Part of a small language model's weights: 13 layers, 496M tokens.
Each number is 500 + 50 x the weight over the matrix's rms, rounded and kept within 0 to 999. Layers, rows and columns count from 0. Numbers have three digits each.

# up: layer 5 MLP up, 768x192, rms 0.148, rows 197-296, columns 128-191
# down: layer 5 MLP down (transposed), 768x192, rms 0.144, rows 197-296, columns 128-191
up197:539438439476475498436555467585543429511545476500456517518397464436516577469483498488435508500531513570480552536610536514531578537434555612408441491434483520487545614565567556540431527497554402
down197:536503480489499441521480561441523516464447490510512595528574552462414508494467513486476421512539485555421469462431485463548504386533517496559516469587532503462397531539449500465485458551447516
up198:533544481566498495595435537483525501556473423453412479450612395469534454567527512532532600506559547497504417486515574456486467532549506535429527569562498384584527456471605428549512444477454603
down198:464466442460504526458580467573461523443594414512589442464505462585606396493468561494472468440558447507430515460476541486452532461460559438508530477572513526537392461445556463513499518506536474
up199:440527543481456456581500580563579542568522441515573504425465408481551499466503520451589589473494626520568473560530420492522580538479399511515431507498521493495426423511492458590430427521534504
down199:564505460451586546449500466504510503446531529559477520439476437531509560541617492522437574513444587462583526499489427354471456472524455512509552455504456564471439431485558545478515450511565450
up200:482578516544425507545611561497532468498506551624592387523588503616456383600650609493524566594507389519481503492523528476525481550577453478515428467548522489520494413548525511393477455522480484
down200:483481445479499527488462480543524500503559547489522462494472527553427550494482363446474427485550550422519494476546541402452585608547518580631427469424540494475484495493497521499437451570416470
up201:571498426582647471546572507497467546475542510484433524502441585502459410515393426538521434540590439461535484537630519473478479603555476460519486561534477483431458496597590450531549553467450621
down201:591566445462517506507545604569501510496370510451463558558390574469605484511518443427507552550390576612422534410517593500466475511542443544476442500624509532498599598562465461487579487483541549
up202:463465531545603586457491583528528593465436468475557472490551535524466431411610535494495498464548359525492447460464551533476460443624436494497450521497531501493558467606448526531359456534413515
down202:557480438469498489564479473559537562479547498456435433485560497465517495482569516557489535463529433533554499432561530512482484474440533372530411417490484541614465407463510559455452548505470466
up203:405497434489470567438524459501555422432501488462466536499549516494574540502430588494509546519499476552425516570570580532481448569516501439450516459458488528578490476519457516549558486503511467
down203:407500449553458423576519513474516519497459491484501442478524519451473505524586486440520452496556423600538556488532588570556467482534545500389422531479398443523510654474459590522507567458545556
up204:451375418502562480406492509597547393384460496494471612482522509581514574382489493449496500476559467469551414547494415545541530585554573453440440470578541454381451479506489492538603530520495623
down204:613496504397375570496519553573577424541509432570490467523508506423534490510481499534535484399439498557456504462511557471473524470548530472538595544457510439558571428579587528493531473506442440
up205:520496511548497477475480476473442507501455536486502528469495387456509557496472539502451525408540600523465487507476522487417542504464405572464535453525459557546571399503582419516437524481618467
down205:485500440466479512530542452498455484492562571419477527548397512556576469399480493551492506519470462571382493436478489512475590413486468628539574491535471479496491572484512488436429510509497521
up206:469595582524566553554484482451561403493536485486469601492551591526547480481459486471549575455544473590532516541521506521532559534448499530533556604504497466575489534393437499470456455487503534
down206:422468511462562494585573519417551478384535480488457506557516500590509506477511436492435517468484492489465455510478441521440531528385541521454602434542580450542485541469525556350483624519510555
up207:471444529541477476554449581520479527507512521577442489513470470587558434526494597523499509499525519471491440540521531562437584388527577465465418490419603508515468485609563513503494506468451403
down207:534483426455509409427522460496442503511537444404481494545428627440471538452513521417509483416578498494524473579438422447537505584467413548490613500428490433498517503466473577483509472487488613
up208:481433403453472648523562513465542431430526587501448556532570483446458531505495468461467549466500529473502499459474488519507497442490562523473462537462540552523505474493478497484466565517556470
down208:452570520527456525492512434473502560479464562537444436494463506539467490508550477475473572536542530520547478483500460503598506524546523510535515547515523523469475507564462522535548514508513508
up209:511423369518378593581571463610409542522432652279683595527437603481563353571457492352674520651526517562508460454332591729703552403426397421584512297285367164396572436531488260558466424462537499
down209:540488387511337575547579521665540520464553573369648416548424525491644512577569428407531336522496479476517350541251587717736518408579341617579386443334374208552676309519435308616576439354478552
up210:461505460450577563545488518523542558452538471530452431404565471432573559540499509518441413545490553530501437458581473561543483436490463537585505539492495441459497450476517446390418477417561536
down210:524564526464506480478464490490441672505523580537347472538479504470391502445484510475595532436502513479478444584442537416428576532494554498556514465477381513485528635436435529451573509520465468
up211:420541475610534474406582485505511504431492495474533546515444460585624484412423432514465586563534534486462373467548523474477386408517516514447481567587525566584530487551525394471423553500486445
down211:401600528468478551486394492545519497480436514422580531627597523541543442550538473510385475530566491489464443553528547559505479404563547423487533472477511489552476560626468463481414492496474515
up212:490499520550458498455454514524452483559524406494540516485507489610483477541486493567570470486540477513459508586536445559565439551499543572482595535463492601541475473515427409496546544366519468
down212:413530517428562453486533515470506472435473500449550567657423557493539482484472480466477546536490516488497542542571454538426487519474568534524603522456504454500543541471520423533505526435509394
up213:523496466559497428422499523516381493348491507522510471523495505492485490487490629531447450487434499525442557488499447479531568519504553499470455483450445464469519454467440589444592509478509519
down213:454542379532549572551491511578521499496593542508569511497429549598521462555564517506577434475512427540484480408547453450583555556547390404610497589463488514531558550505515423492390518499397467
up214:447456493536510496462594489540420406446468478492499497505536481466526421501524486484482552550555451473422472474546546441446527536497466440505552521395556480522512528537562528441473505593471565
down214:422632475509492623389562499452438502532511558503504624477567451568574560475506449395546519535490531503500500507477518448489534390518527451559487475573420545525472546407480402589600519535498462
up215:523498434415479581601399522506431475602492474480565601566581531514406552528473361504469510475523426507525504474520438447419532542501508489495578386484468458502485579541554446597539464569533477
down215:510462462518422468565512479513473434517462523407570472503441592441460397515504551469519532485437536516487379426470517540545468530533590435476532454523575534494494462494447429508461481519554559
up216:439514496438588636432594559496479471462368454368584568524404558543539549461602458536467587473577451358393508465575495535437450520524479521513474575490475447437529601458424472455481498484475416
down216:565504561508467443658438473472518629553544493517552542470514384570449474487456582519563425511434477617564503567466425421583441492471554515455475467520496483525517403451600586502409640430512544
up217:561558560472377553479478611537517545525529547480433431427486438479561445461526433424522514340528525523543509478550406533497563436524398538445434524471527529422504586530472486488556436468524545
down217:447553483513440518424398482369577518438474529505527494428568533505396471550505498449484543480552491479509528531487501457471524513529455554530467450456539491491478472573546482540473433545550424
up218:485491478556574448517525384574520480515491381481555540475499499494491541511542526537502526567405460441469561526474500477529381478330463537496467509412519432406506567526490532507469566516514511
down218:425518510502466522395515485559495533478461635508574492563548510533511396488531416473493483480593561569503560419529598441509474428516542369454495440546511532484428547499540535561474518451432509
up219:454465472521518537518483488502456491471428579549455520400486453357484503440419531491465512510427426450516567541498459451522582532544435514466483499513497506457608488517507454540452546467532549
down219:486471572598434430540387458547478492509478478511534519511579532437565505519508481510428620437526466383508580487531484552572423457473530414492503430469439496484509579457556428455463508556455542
up220:441547440476514478497553562604467515495426480579501484506552473471374458441551433498492489541486482474483550565531515572545476446563482592497514485502516470478512480502491442432526463476486514
down220:558435411456594537453445492456573621396435469475477480484496651596596483494447492469534480462536488490460511518514425508446452540456492340479412558474555483442489515473497533476570534455459542
up221:450514542563475494588590590446507413507438521472525618449465523530560424503488489434566380441455515449383458540591522447463475505491508534467486499395448546484559551575416487506507529466404487
down221:502550471536502532586405511499475538475572454493462417537499501483450455463566439527469532559484443582560479523439446415547500530513513494531485511591430495478526539426518544539425493525456543
up222:521421489524545445587458546569538552470474494428465497531481470473615506530598454605479517466487507426474423498523576459483423507474480493507458464392493521502512496566497478603450525483388401
down222:449512517436497454508438492457461566531430560496577397584472572452514531442602478527455496536560509505581546547494533466533603491486455531490479512506509499453532518531471560493480477578479596
up223:553471457481563484426442386473502428582595523514485437491457508418526499555551487489509461496452557495525521506529545483528478615511549548458454508527500442534493566543408581486502555437563519
down223:476524571425451451617567585548478491533472460611503463507479581531493453499464502487418570468566443521553438526526506494538527521545434496516530474521471483528469430545409506456528512506490446
up224:483507543454575541489582557466463491535482535580486480512546454461521495476534527560451523497484522520487432525544486484578467457567435442479545457464474559395506448538502538489523434549485468
down224:550548542536506562519444525498470518617514521531514472437471534540486583466501492469466534484537449538573637473526446414549537544582517527537432462540483485494462599586459488501502588507463578
up225:500499453558547504543504470485482582516465425559510501499524554526590495529494477492513452469498436568521407469564464505500490522429466490524518406506454568453471519509436492484501549371417390
down225:507439469440476469533397552479465472435505499549460427436481416509453530550563516490490489559424533462439571485479542557509510540471477520547487448561499413535437451515587490509464536556505503
up226:514457521478461457503511524504569506509492695506422516459459550523530490511529461553507495536397470466596465522505453553497547471500486533494482471535557513582470590555521491469455443450530464
down226:547468418497533496499548442602462548478513380496581526458519456474514477501514526441503546454558528534457442570531534519572462526544543551472448570441503506501502468528534569491549584539463516
up227:504483421449515493583436574536432516622464548526530477427491563496528477421532507525505545593530471440489587480441538447521522509509519502461608543481477511510501470573577426507558494478524415
down227:474406526548434523550470496507519511523534401581517460511494521545500482499563412535486486415576492505501559553560423533553465481498466545537540541492559490417507440446459540454402490506532494
up228:476552524430491548561443583528533458453497436559525506454504566583590497566441434443560485514546557518555503502476469412529420398518483479590530388379451496438501503408479534483522583545496485
down228:511438512507626475501476529476504565502512531431452472462416463560513459513416570523476408506502452474486433505487532520574527550524499492476486519545532575548452527499457470481486480486528482
up229:418502491458426459571525514525474536518503445539510510551486510524485506541621483465462448394476517436554464521562599474555504470562486417548442457502462548505591481470590492520422515572512483
down229:512502489503388584514526481512492502607480479470482448471467388461504456578538517438447426463437438577602538487558440523508558548454562528504438524578536514472555538594563579475551480494377506
up230:519505499365523432454491458646564438532388424485570445539552447455498550498442536440492455458457446532519444506550535476554504545495581499536546448515439422522567550482543459465501573552534459
down230:448456437456454443519463474536544452536386576442538464505513485495462604472486466378495567548503604524618532502551502434511454477466509505510507486545482476441440479440511476539505438577541577
up231:623484461445477522378486531556484488479473431505558389560483576468562463458496485481451505561451531484650431479516556495483471488530604440477480511544521504466560482566405448491443441485538433
down231:443522590523530415556490456531446552498505544436540564484527463574503526483537522541499458358449398550498483529549502529538520515518604549586547498456557508512487547457546516505452486522401550
up232:527469464483522432472483515485562488477583574345434475528464488547520482553459435543485524552446482541523425431486554521567457481501542521523413569453410427539446407586500516518457470535630551
down232:516371557533539509493480526487465509550381487510551459514481489614530483420449488493512476468454553497465532503473436439452603504616420419425485457484553459532630519417408490554476531383376472
up233:516474428465566488504587477537431469530518567571627519466471491430402486555559489489360485413463449480510570572489519598456447349485564539527481547488582605586459484469482489501548471509454468
down233:485470512451531511450478448535551464456476506580514544473563593491426471478511526459409580513521433520503456573561465537500438419410473562436483545482605537493505453532458399410475499460541360
up234:542457509488376467454493442572570548506538471563440447462471554499567491387514594449492416607464574503532496348428461482622455434463508490527506556465459489476540503434618536436416522486470472
down234:439501527534517439521542527417439435519462461404549503558457501559533541471462432516519485459515475483475519486526502467560579495559416463503459473501519521466562545531470463495504482528470471
up235:471460542452533499580556495459555450491517530435499413488488603490492505538555547518364525615508536516475500423494426549459419504434439530504532558467542517438472428441408527534508574449486480
down235:550496367470450490440383518461523488564525403529457546488459456538513447524483494601525556434441493431489515477491529468517488501503592489458544522436491546552523453468516476390528452469521494
up236:467522542477421494531515513392521481467449524521360528494517486426508491467560507485534511550437458477455522525469507406533552481510501529534538514460500516530591479475521474548438542427546519
down236:466535560567428516543460491458480489473454522453589490621515426488462528459392521495508534457520467608526507537505466562472419428535606515507528495442422496497509581486546439491545594526563536
up237:470508494531464511447463527501536420498530526476520565546496464501545576629461456561519511542468498497511468481511534537580408510564520478559444481410477437544534445476514417506590446440593419
down237:580543438500542508501438482542449558542505525492404505410541469545559445472442491523518446561552618496474472530447501536483499526406541536486480419518460556528410457484511484529379482600406424
up238:585504581521544472507493406497529498435424485597457534492479497566512503542512512453453463503594572509548488470472573469580424553487570525541482511468466474473472451513560508516463523460517437
down238:533424475501556551486500550522514449567516553508475554497541375464483510499525519539573582555457465516569529469442483497591571343516446507507519441463467444428560498501539516549641403507471456
up239:478376454488421405442572490523548476463514512444482461442492548514499440417496535503592603442467541513505458509487505471456499499528523514498409521471427567429517493594551459583438474538610499
down239:504491469523499475571473471491439501402490537584540491509476487527489442416441469503525510535501456611447550562464463604475522510488504540491403406416424522529555516514578528490466554625592500
up240:616518465465450440571590473481579515515470542521579478430536498452511514536544467471506610494446490474462612416472593451433490508478500504406451462505427513416437505440499466510562520515565472
down240:498498516434481507520524484486440468484561501486554505464545601538495557526406443460633564470539370477567543516540458537433511419537478521453515483555483556409476583486478449419547455446597436
up241:489490572519550563437487489452475534566537445473502515520618440534437457491505493433506442523532465537509446535481481483512485487419463526468504441500468447497487487548430484493487478505570537
down241:490426471486482448551533454587567504483529572541516493444373544489483509526493511541508479556563496496514593501500579530476556582551536463475507530438424432512463512415517478542512505588486459
up242:512492498538549588467527523478512528499469527584539539507485492541497487509474398426498528504533586411570558586451444519530499505444450522420532549489544497451529556477501513514430505502480566
down242:539499497548524554447505476528524498449545471413457552511420449493624506504554443529524506468550489542615488540630457400342540581557436471576441557506535495493479495487424546587474455506459503
up243:557436485506502509536473319485491421527542475495488542470447480506494488482470482571562505448467465540498498602608445498497516477437500521558447483542479423529494525390540529407524535459456523
down243:580495512479469565401509566482505562491504512456494525511483561528500437542519471452564528653425508556459421473519434530490486455488560533521476530395517458457503460607501491486488533538537515
up244:474511493434536496483510493531518526439575573520424544522482555572456556537554482525554542438547429473461474523472584525529468424441473469535576535505548451511578486483412521572479435499523486
down244:499416477539475429505533594518369398524509492514529453649437461466502486556507537549540527563465424539477522481487509512510456593582512484523491468481534537542534539523479495546519532446518468
up245:445527488521596460453498523525458555470431552540481517476474519484544520407481476543437506409536439537540556596374499550515542549437512413488591480650464494555487496518520488521465531458590555
down245:462580521495482380567471554465606492587556513488465382387531472461445523550522406499574498554479477543475483532527492453585474494443575446516504480554527528561492444601482474553466476487457418
up246:539474515471519381463505535523520503481449566505499524509482507531501476495542477433515480519498426524535412441519517560457411485518536446515431413560449466571523563601435510467585430552489493
down246:499554599487566430388464528523589501417469474409446349563452641518371463605610500533486501549520610482465523533436475528553533503521524490503505511538528523439435461488467458519437480576551511
up247:475438431503469585450539478572558535468404426579480583497565504458469457430471492458617502427472543564501393393467564546451469469530436459505361558454490477472567449470597502494443421565606468
down247:491535481550529568562526539497516556544666516503463487508540500540489459512532479528431536505586465534443516523521503456651413622464515568563483411502509456503476455516538485484433512487499480
up248:538533558489499541489523507439483521477515478443496450514501491519583526472530522546551492477475519524561462583508495516463472576515486437450527517479562492521407522531476577569494475594577519
down248:400459462561563411543476519504547534514409492485479592426485546449531480521483455579481483531540528491444593499462495620515525574440489453467429481513473533452521445450503416508550514481482498
up249:548486576456465439422514512483473489533417598540533517556507540505497565496501407482525513540472523420523518597488530505507518473525549491520507495560570415623477401548536496482541437487526405
down249:442488530535531423486511491574469408484447610426513481469493503503495433500531527491515606453570512477566462428532510483589492549562566540468474560492417474481454491440407526489524492469483494
up250:427435509497451488457509572489440562419482391543471596469493509505510527469533541553491499508516526552493484457474475509537521511563374502557469521513522560468466495476467497546434411563472395
down250:529539501493455406574496457549557485557410472488541461511477513501467596478534483556490401460580415512461445434553436444511549464526483477518497583461565471477484486536430498367543577544496541
up251:496450377418454594514543413593455526518399610462565497521366494598450454559509498355606574553534447458497375532422534583643552482421405384492533447319521303439568530460439294528505367518517411
down251:498391432367409399480483455577455447590498544503584493439537547452386491477513487534489632556461488505455557427534451560748513494467447495470530474465500408519409547431405477576540486387484559
up252:477437421461511510425578541569549439489549506488569500483470456489486509571571474468567362442510559474493492526417533497507509508471421517406470472487510491416527497518556482488524554456581392
down252:559507494566453500534447554473483548490555546537431433577468513529436422436366518554483535565519446481477482487456465581599527505379582526554532542463516454634538550547417499499555464561474538
up253:521457531548445428536537581553497517562521473553468624534473537468526412431526496572385574564507519574489426499522459500623472402446523580516529521460465452560409496498555530489467459490494504
down253:521484510484445479522535544452538438475586559534514350557506444617527452475515438494559426444551487513479543494472506540527462526461528587538526415510537565515568547465464551452477627529491452
up254:516529544486505468496467591431520481446497561484432470554514636384573569496580487511456471432403554481488522426442550503519508503496477537612501486528551505566499482473513500471525520544433363
down254:492484473461538475436510513584441546517576505519379371516416512449455438467605528540457581415399547405485402550528577550489459609456509502589445551593463441499546504375500506454591545385440430
up255:564481473544498497502495519502542411493581437493554463502495521504589527444490571551468494465466515482459521514516577490473463539559470439429479502498557491490480439479501519517558495494490439
down255:446497505458484483439465444471440562562453529522461534455508503441494493520513439449529557501518544504544569501461444449525515495474602548491494517482388510426522528484520500489495465527494520
up256:393473504521513477565466587505408505517508406470435467572463544409475545591437408553542500547521505538495527541522495558523578457519424539558530467528490487424530476432514434435523430590533421
down256:508451482553434547457563452483580510465503566503567530416516514519560545467461516484468522572555548485486551509520506573473481518542508498447517560477486484446420564552456524547506515481494532
up257:557512508570579512430539473464473517497613451462480534528583440520459460525485528567483402458460437445511386545492520470549552625448447511520524525440455509444538441446455445539517553555425418
down257:580576549454493481501531483370467423526413534478437444429520461479527497534489466451461549576520478559516480435477445446510496545526519458434473409560479457547514620513513473583509441586455479
up258:537545493469409516492498466420566465522573569464470490481479582481609573432553467536503495479512487427513487516443469491558514493472514469586529517459474430581544542484490475431549513482553543
down258:370387451568534553499512472448458593485438458574512567564465520601496464529478586571465483492484477540476524495569499511603447511419483514493543441502489465535500453496518561526382539588483519
up259:594494483454442583525490485382603547458492576438503490509540484510420421579525419459430418553451541495531464429480456546474463473649581524496475602527601522438488583597510421493538485574462501
down259:497543506462485524553486464551450479604495432488464419417529455507445541487540477476564533466551543501512462487528488497580508518494488499564478555469480457522448463420562549504537464476481525
up260:516486543592482563513419429571575528532560448453488512452449511504530451441509474565538511585537386442442518501521533543547556538454498464435487435517462526508503471579519418481431523414552469
down260:514434450404567451496572587494510477517447423563491495466429433483484480552420558488461506476512595560561464516486488478515434537536472529537491537448538537472510473476524515552541510560377602
up261:464557506586588506492490470545478516533525540464566507539507498529487470559441550523526592498476465479481536444431550514451486390499552516562546462468485577496458573423488504467492491610496519
down261:544456421497392446459559504501488490477444509469406438482581535451475480443452440477503516396470570432502484488474564448574459620498496555497482567570528603568536460492439449394534499489476423
up262:492498511557525469533578422478515505461404473634587483449481549536572531560520651485320578566556537481422541385525469503549461509534457483474548425618495493439510456444496461440479512483575598
down262:469553574468431577513456443530497527506414446518490444603510470407493485544472421530569532469532477503560484593545418543605482439546529489502423477477454580566488491516435482574508442508534468
up263:460457413501487468514520460623405510537439551506556487542471482559414447475520525494639476560394482543476457483485536505579413499446461419525503485425344354433539514498440409532504509473534471
down263:507454396480399651564540490558600498548452558422591432560446453551492558452470529491451540394567500440466386478544493520686556505538422464399501536346556451527424436396543539555359549496451504
up264:484540431584586440503425388476528477539524529510482523488471434542518521491510548552461478370475536425542477503618457481500516480448532448492469466518408506521541454574463452564563527532489418
down264:476564449558509436490533568400539477599445572519493410569489506504445437445403479474562541524518483529521485465467486610468512532490438514499529518463407440483493475578493547492455481544454481
up265:540462577488471564469569543496526385580417556438491433481395552564481464500366537478548450538510496522570551399538541565547620406501466477468525566506450508560569495497460491482432510560433509
down265:528401537413466521502519564523475420488525515466501576449502391506493585520425539541486553453454451445502441573520521549435470461518404396543528504463574551495487501614459487520454573536452573
up266:486651531468452539474507497491535473484467427550416456498491587529510443571503461452580466626540422478468492483529513574550474391466537479464566540487487484479443522522501403512425492556512571
down266:528408511521525473463561525467454450496566520516530562434569509476537598453465483560486523545519542468577470464530534495456541435550466599502502520527565468536553585486419562529539521585470483
up267:524514498557534490536482420520502386607538484519503586546503432482503566514543554508450546481420529559520479445556407443429554459414409556472538530419512410509507609472543459531433490495538587
down267:445515443609558600513363429500535529490513448530501470417497537501444539591658500567544584454546510440543491409523519523514585378497535519491530476500428540463490486524451516501495458517435484
up268:475507530514508514437462479550468449493463441426498527418504476435478469486498513553505404412502529455515479522461517433497520454439469428469458547466433450555516456507532477552449516516468493
down268:440496477487498509551501474477507497480536584546519552569577530498535493448540450531487519575501432575514547470485573432509567437459520571505530415495491490456559521484541526443566479559574482
up269:432526479502532482461471508492445593460477444540474560576510479503554537552475467548445475578536617442492518545487453514602463424508505474523403568437562461472450594529466500548476490537542347
down269:504547532498511455608571463541495425483527470535510402485478574546474519443543523472520463546544459607495559475457526463547554478498565528536485445499487496512521395518516450470547449465545495
up270:527501481503561541494545544575457499449521547538483498476589557526611534508593461496550549523508502498471551496457525444532507496465542484431485524423572493560364503465493473553499556580519527
down270:491499493579515576376601455602449514566421511480469525491474520508536388513465376467539560383475390553520474446433455471482528531502479481462651469479346506449448529587442500555536551534381402
up271:470548468476497452532459408549512489488530487471498444511557480436571497479582490525414551478531550447534453511442506585497533442463547526452492524495468528532504417527535559519501590479513480
down271:521433520521481535515591365518521439471422522478549420577463508549505498459496527537501515471470495520465541519504547464514483573551555491495523490490525427472369552443529496515544509526503556
up272:444477538468497614575578505467505525462491497467492543536424491501610436594569442437519513465452451498501593522453530462489568523441460587499515478538454532565588541536537491544506491530483574
down272:477465500521540509542532583511497511459569416494472521498545470510560559485460553510521554577510561530448442534429485516549469490479457537484529528411472521573416469445527481450504587529441481
up273:508460578574594521457448454585579533561471587540590416487627489544548526564479551527446531515454515538507505486445505543530514424532505499508432462394414472561530492493517499578564580487498444
down273:541459487465386477522537508473415494523472508557533562495513614447454542538533429518529455569522564498616523552559567520424440504459489491439515474417491491525468512505459431481461531488560504
up274:469463493354460468560484499555445522579409492484512523487468512579500460541457444579496427533467598515500561435501589441475458493448535419472462438508500481484444582447553592494411479423514517
down274:566487518496549525485506436538527576522532503445533506531495466515497516513473524412444428500451536475396530475461524460485545468534482485579468372539494535495465520516638528539457442452489508
up275:511562513542469562484534450553546544413492540493488567396613468459470356546530567520492486484379530508476420466494466472547481508489514562432432450481468495492518576442569508495472545571531552
down275:555527574532516506539422472516503463472489522494439451436437517469436507535526544529504507459579440452550552466390552498571572437518600538515569486488465491527585504450489472488469465514482468
up276:520522457504547521561458461493562486590464422400508572588452526537480545524591548414508509455479389413500574516537506506504541491494470521563518540628556486435513521438450550402486511538449481
down276:563484535499461462560502513527521540488479505517508477508451472502419554474475424544548498519532575539439524485502497508592430495522428509495491491445519504529452557492497448463470526423538521
up277:582445438488536490480474552542527567465533485539436501487437448570474509540488434557563465502485491478511510536585524471407481555488574546495414613431494500510529393508584548472392574434546439
down277:425460532530461605517573460423509465407525547497508539460374560490448425426476528534455545507512503485571515454532456598510512514464548528440455430538531504368454482440422396543559600444478480
up278:472462472568445470420459453477569540477495591488561494448499447518439468467503461477442513541510619587445456506517446568477432462444486507515502551480449488409521463514450570515466545463480501
down278:489582484518471513528516443456454543527436577525413469464447553471586544356438522509447440515523524487486441509542488551568444479491436550511523479560524482506400481493561567434461478530634580
up279:532541515508594461500482539491468484453490506499565496508488578472531494515525426488451456477549560509552512542500488448566526544518480412548505508472494524460490415511554547490592425536428499
down279:499481429420460529533458519490539530491520492491495488549516388501475506548536511531526520424450534541460510530509430546522470432532529568453597477521522490474487510486529488572417493472491498
up280:532479466529455512567524502494546488456471513598556528524576518516441604491452515530496486454532467580524483499631406484516546437566484557487567487454500492464501507530512477522564535542414564
down280:497520515523486520464493400542492549494483540500508438497438542516547434498484459529435503577498621392525525473515556558425492552551576584458457430471431580449523450512483515414457468508510449
up281:507540479506523445524471564520550424547472549614548520459552412604454564515429521532564580510519482564551488534493402430546469493479418552493465403503483450457548503494594514488505457563569523
down281:466560486424462447481582443425545477440543420484444491485502486531460469566435525486552549500573567552572396525501472552499497584581534540416529501485553558491481511511455484532623569487403478
up282:561487529518461474420439373557490472446491551477471499534389477515589480475490542480582504515523448466542497577508491505479452530433465537484591470555524516507459506432480563470482515539606542
down282:536535499609496491513479525528489438485610495480541495634524439473505442488566480561504511463501417543533449483512509466579412511485618578527575400483478519591546544484520462511513497509502534
up283:570480503552541468578539506532536465471385569423474521522520572529455476538591480465455612522558502438542488540472481399507536477562591424463599494477498493449458550511458454525634589496507546
down283:467502465476446511463450479434543493477447525550493429444447488516519453419385522496487457503494457540533543429445572455551499486478471551488525504553470509484468492482475481427538503518431503
up284:550521416603546555475500528549511483504528568506447544531502460447512531455520464564485460411474414549495509499473407431535484479472461442492420547452541538479492422478478488510442523489545499
down284:483565545490537472475422512510576496410506483480449492541503538593495437390457562395490421502477535436464520463507477470552525461522486495520428484528462479433471496541535472451509542437544525
up285:513479505370604506405541526496489504560466454463505502565482479545514474468536490495514489469419520381494464441523542449541433512518535481497500504490547498485569564574503500497545498517542562
down285:538556480487421480584470542480464526452545415526452527464509433478495529534488459472471503614594485569469529439479460485414558548424470476440488442475504493514477379452591500461467575487460474
up286:433486448512480497506404388416463567504525478492539547507499453480504477488556437487466463577424515482529524507462547555468392545469530459541408481476511510478577489499541460502414487592488505
down286:495449488492460550456600580512478411414595524626524424468554433467442462573425512459554564521459499468498443496534394522520566416509625453421546507534506450494499513549506481469532474476520470
up287:511478549488465419455526531478499508470461499476380498505534517518473578523506526568553445507387467347543507429457520618440555551583444452512515426459452342578504521522510536363417521449544538
down287:513567513528395483483446453485456430549541513412471437505436569522548514395454583467538459504506594519499591554497622457451574548519476502616511534582548484485466585570532415540468494590489482
up288:532491499529520554533490406499491547439513514523660467452503499446488429540616472518424445403448564479494443481503527477499497499443527462429475476501507431514411490516409531453529549538507471
down288:499448487527485571473527466504493536533524433516506506423484486512471483466451496507467470493492477446574521418497499513628512517487471494498461485505530580495493490410495447543501523484460512
up289:524509477573399567565428453487464569416482514441543561491504519486522596474484589527500491446575524476515469506412508476473531477507502468493498472501478523453463489522479534565479513471513518
down289:496451548425466528527504499479528456482464437471466529461545483518464457467522569393594520546497549575527464550440453581583498547535509555514483517598462499507514483537553464462442389530565594
up290:548428377553441549454497446552501465488513360547437337471484513514483551474514470486512468486481579467530537539569465559464445516468531443484529543408605518440411285502629515451419491531499499
down290:449519589501558458563496535487488542555516609478520582537506471498488481476503501497528526492502479556515453443445503481580501471529527542501499463552410532529532595477376528509535525538495426
up291:525478541556574523504465559495550513526513495433526454586466438512505465445453446461384403432516493495517468525569461504424506495512500630533475512507612468517433496596570412571525537530459480
down291:474519446533557503458492518538419421564451477567447549520501445475482569520546518476499520470498540466447526458447493558423444579465516501519575538361454539440433559388475572593508472511452447
up292:494578536523459505473534582533592503528542555437449524517512498492567509461493485527468474456460476456406497468605535516579543551587463507523573492468506497426488361429563545438548519457529525
down292:474539465452479470405608562385436534484489498600499545483518480519512562536583437459584445465512560511485486472510503516416570513407583502529485501471553479504494440464470425507598546486459402
up293:450509464519466448491504472603568502524449475431539567540540452545511588520485463539488448514460431522612464580524524507468434459453521485365475414522517507513494363451514433532494592584404506
down293:464497570486503549540538546447599519539511525427552526475571587556476495507454485527563526490521443529442489478478478557491537457442573579583521539575423455537537525473395584508471577464596459
up294:397453539532458477549384549517513466421478502461487470481579537565476473602559504564400497585479418575470520517475569433583704472567427396434405414494488527479440488545444552465532580502556698
down294:507462446497482430552496487506438519565514409491502419578566548497437454383441545444516519547485509522438612528454411589628514565440498561463504507512505389506507529469536519434415491528546536
up295:476499489413450452549524614528506434515476467514581525529571567527362463419495512542533457438524493523470513467359488609534586493597471541459525422520602389518495466529472506455535475512523457
down295:390508527547588515519496583631409422481462465517553530547558615466581490430444497489473499552468448431456581432500539452534537519551480465507499409455438502478536518478580454494491516536508441
up296:564566486516487467583457549481470555507483441464494499545463521475548481495612557565428539461438441407497513514582548479524572406496557459459536494438528513512556430458502522451550474438443422
down296:578508469506462503448496500517638562586609472438604529500429570467563435406608482492438468523550448420554486558497501472538544481445524477500437482429473448428532517470448608467533504447496531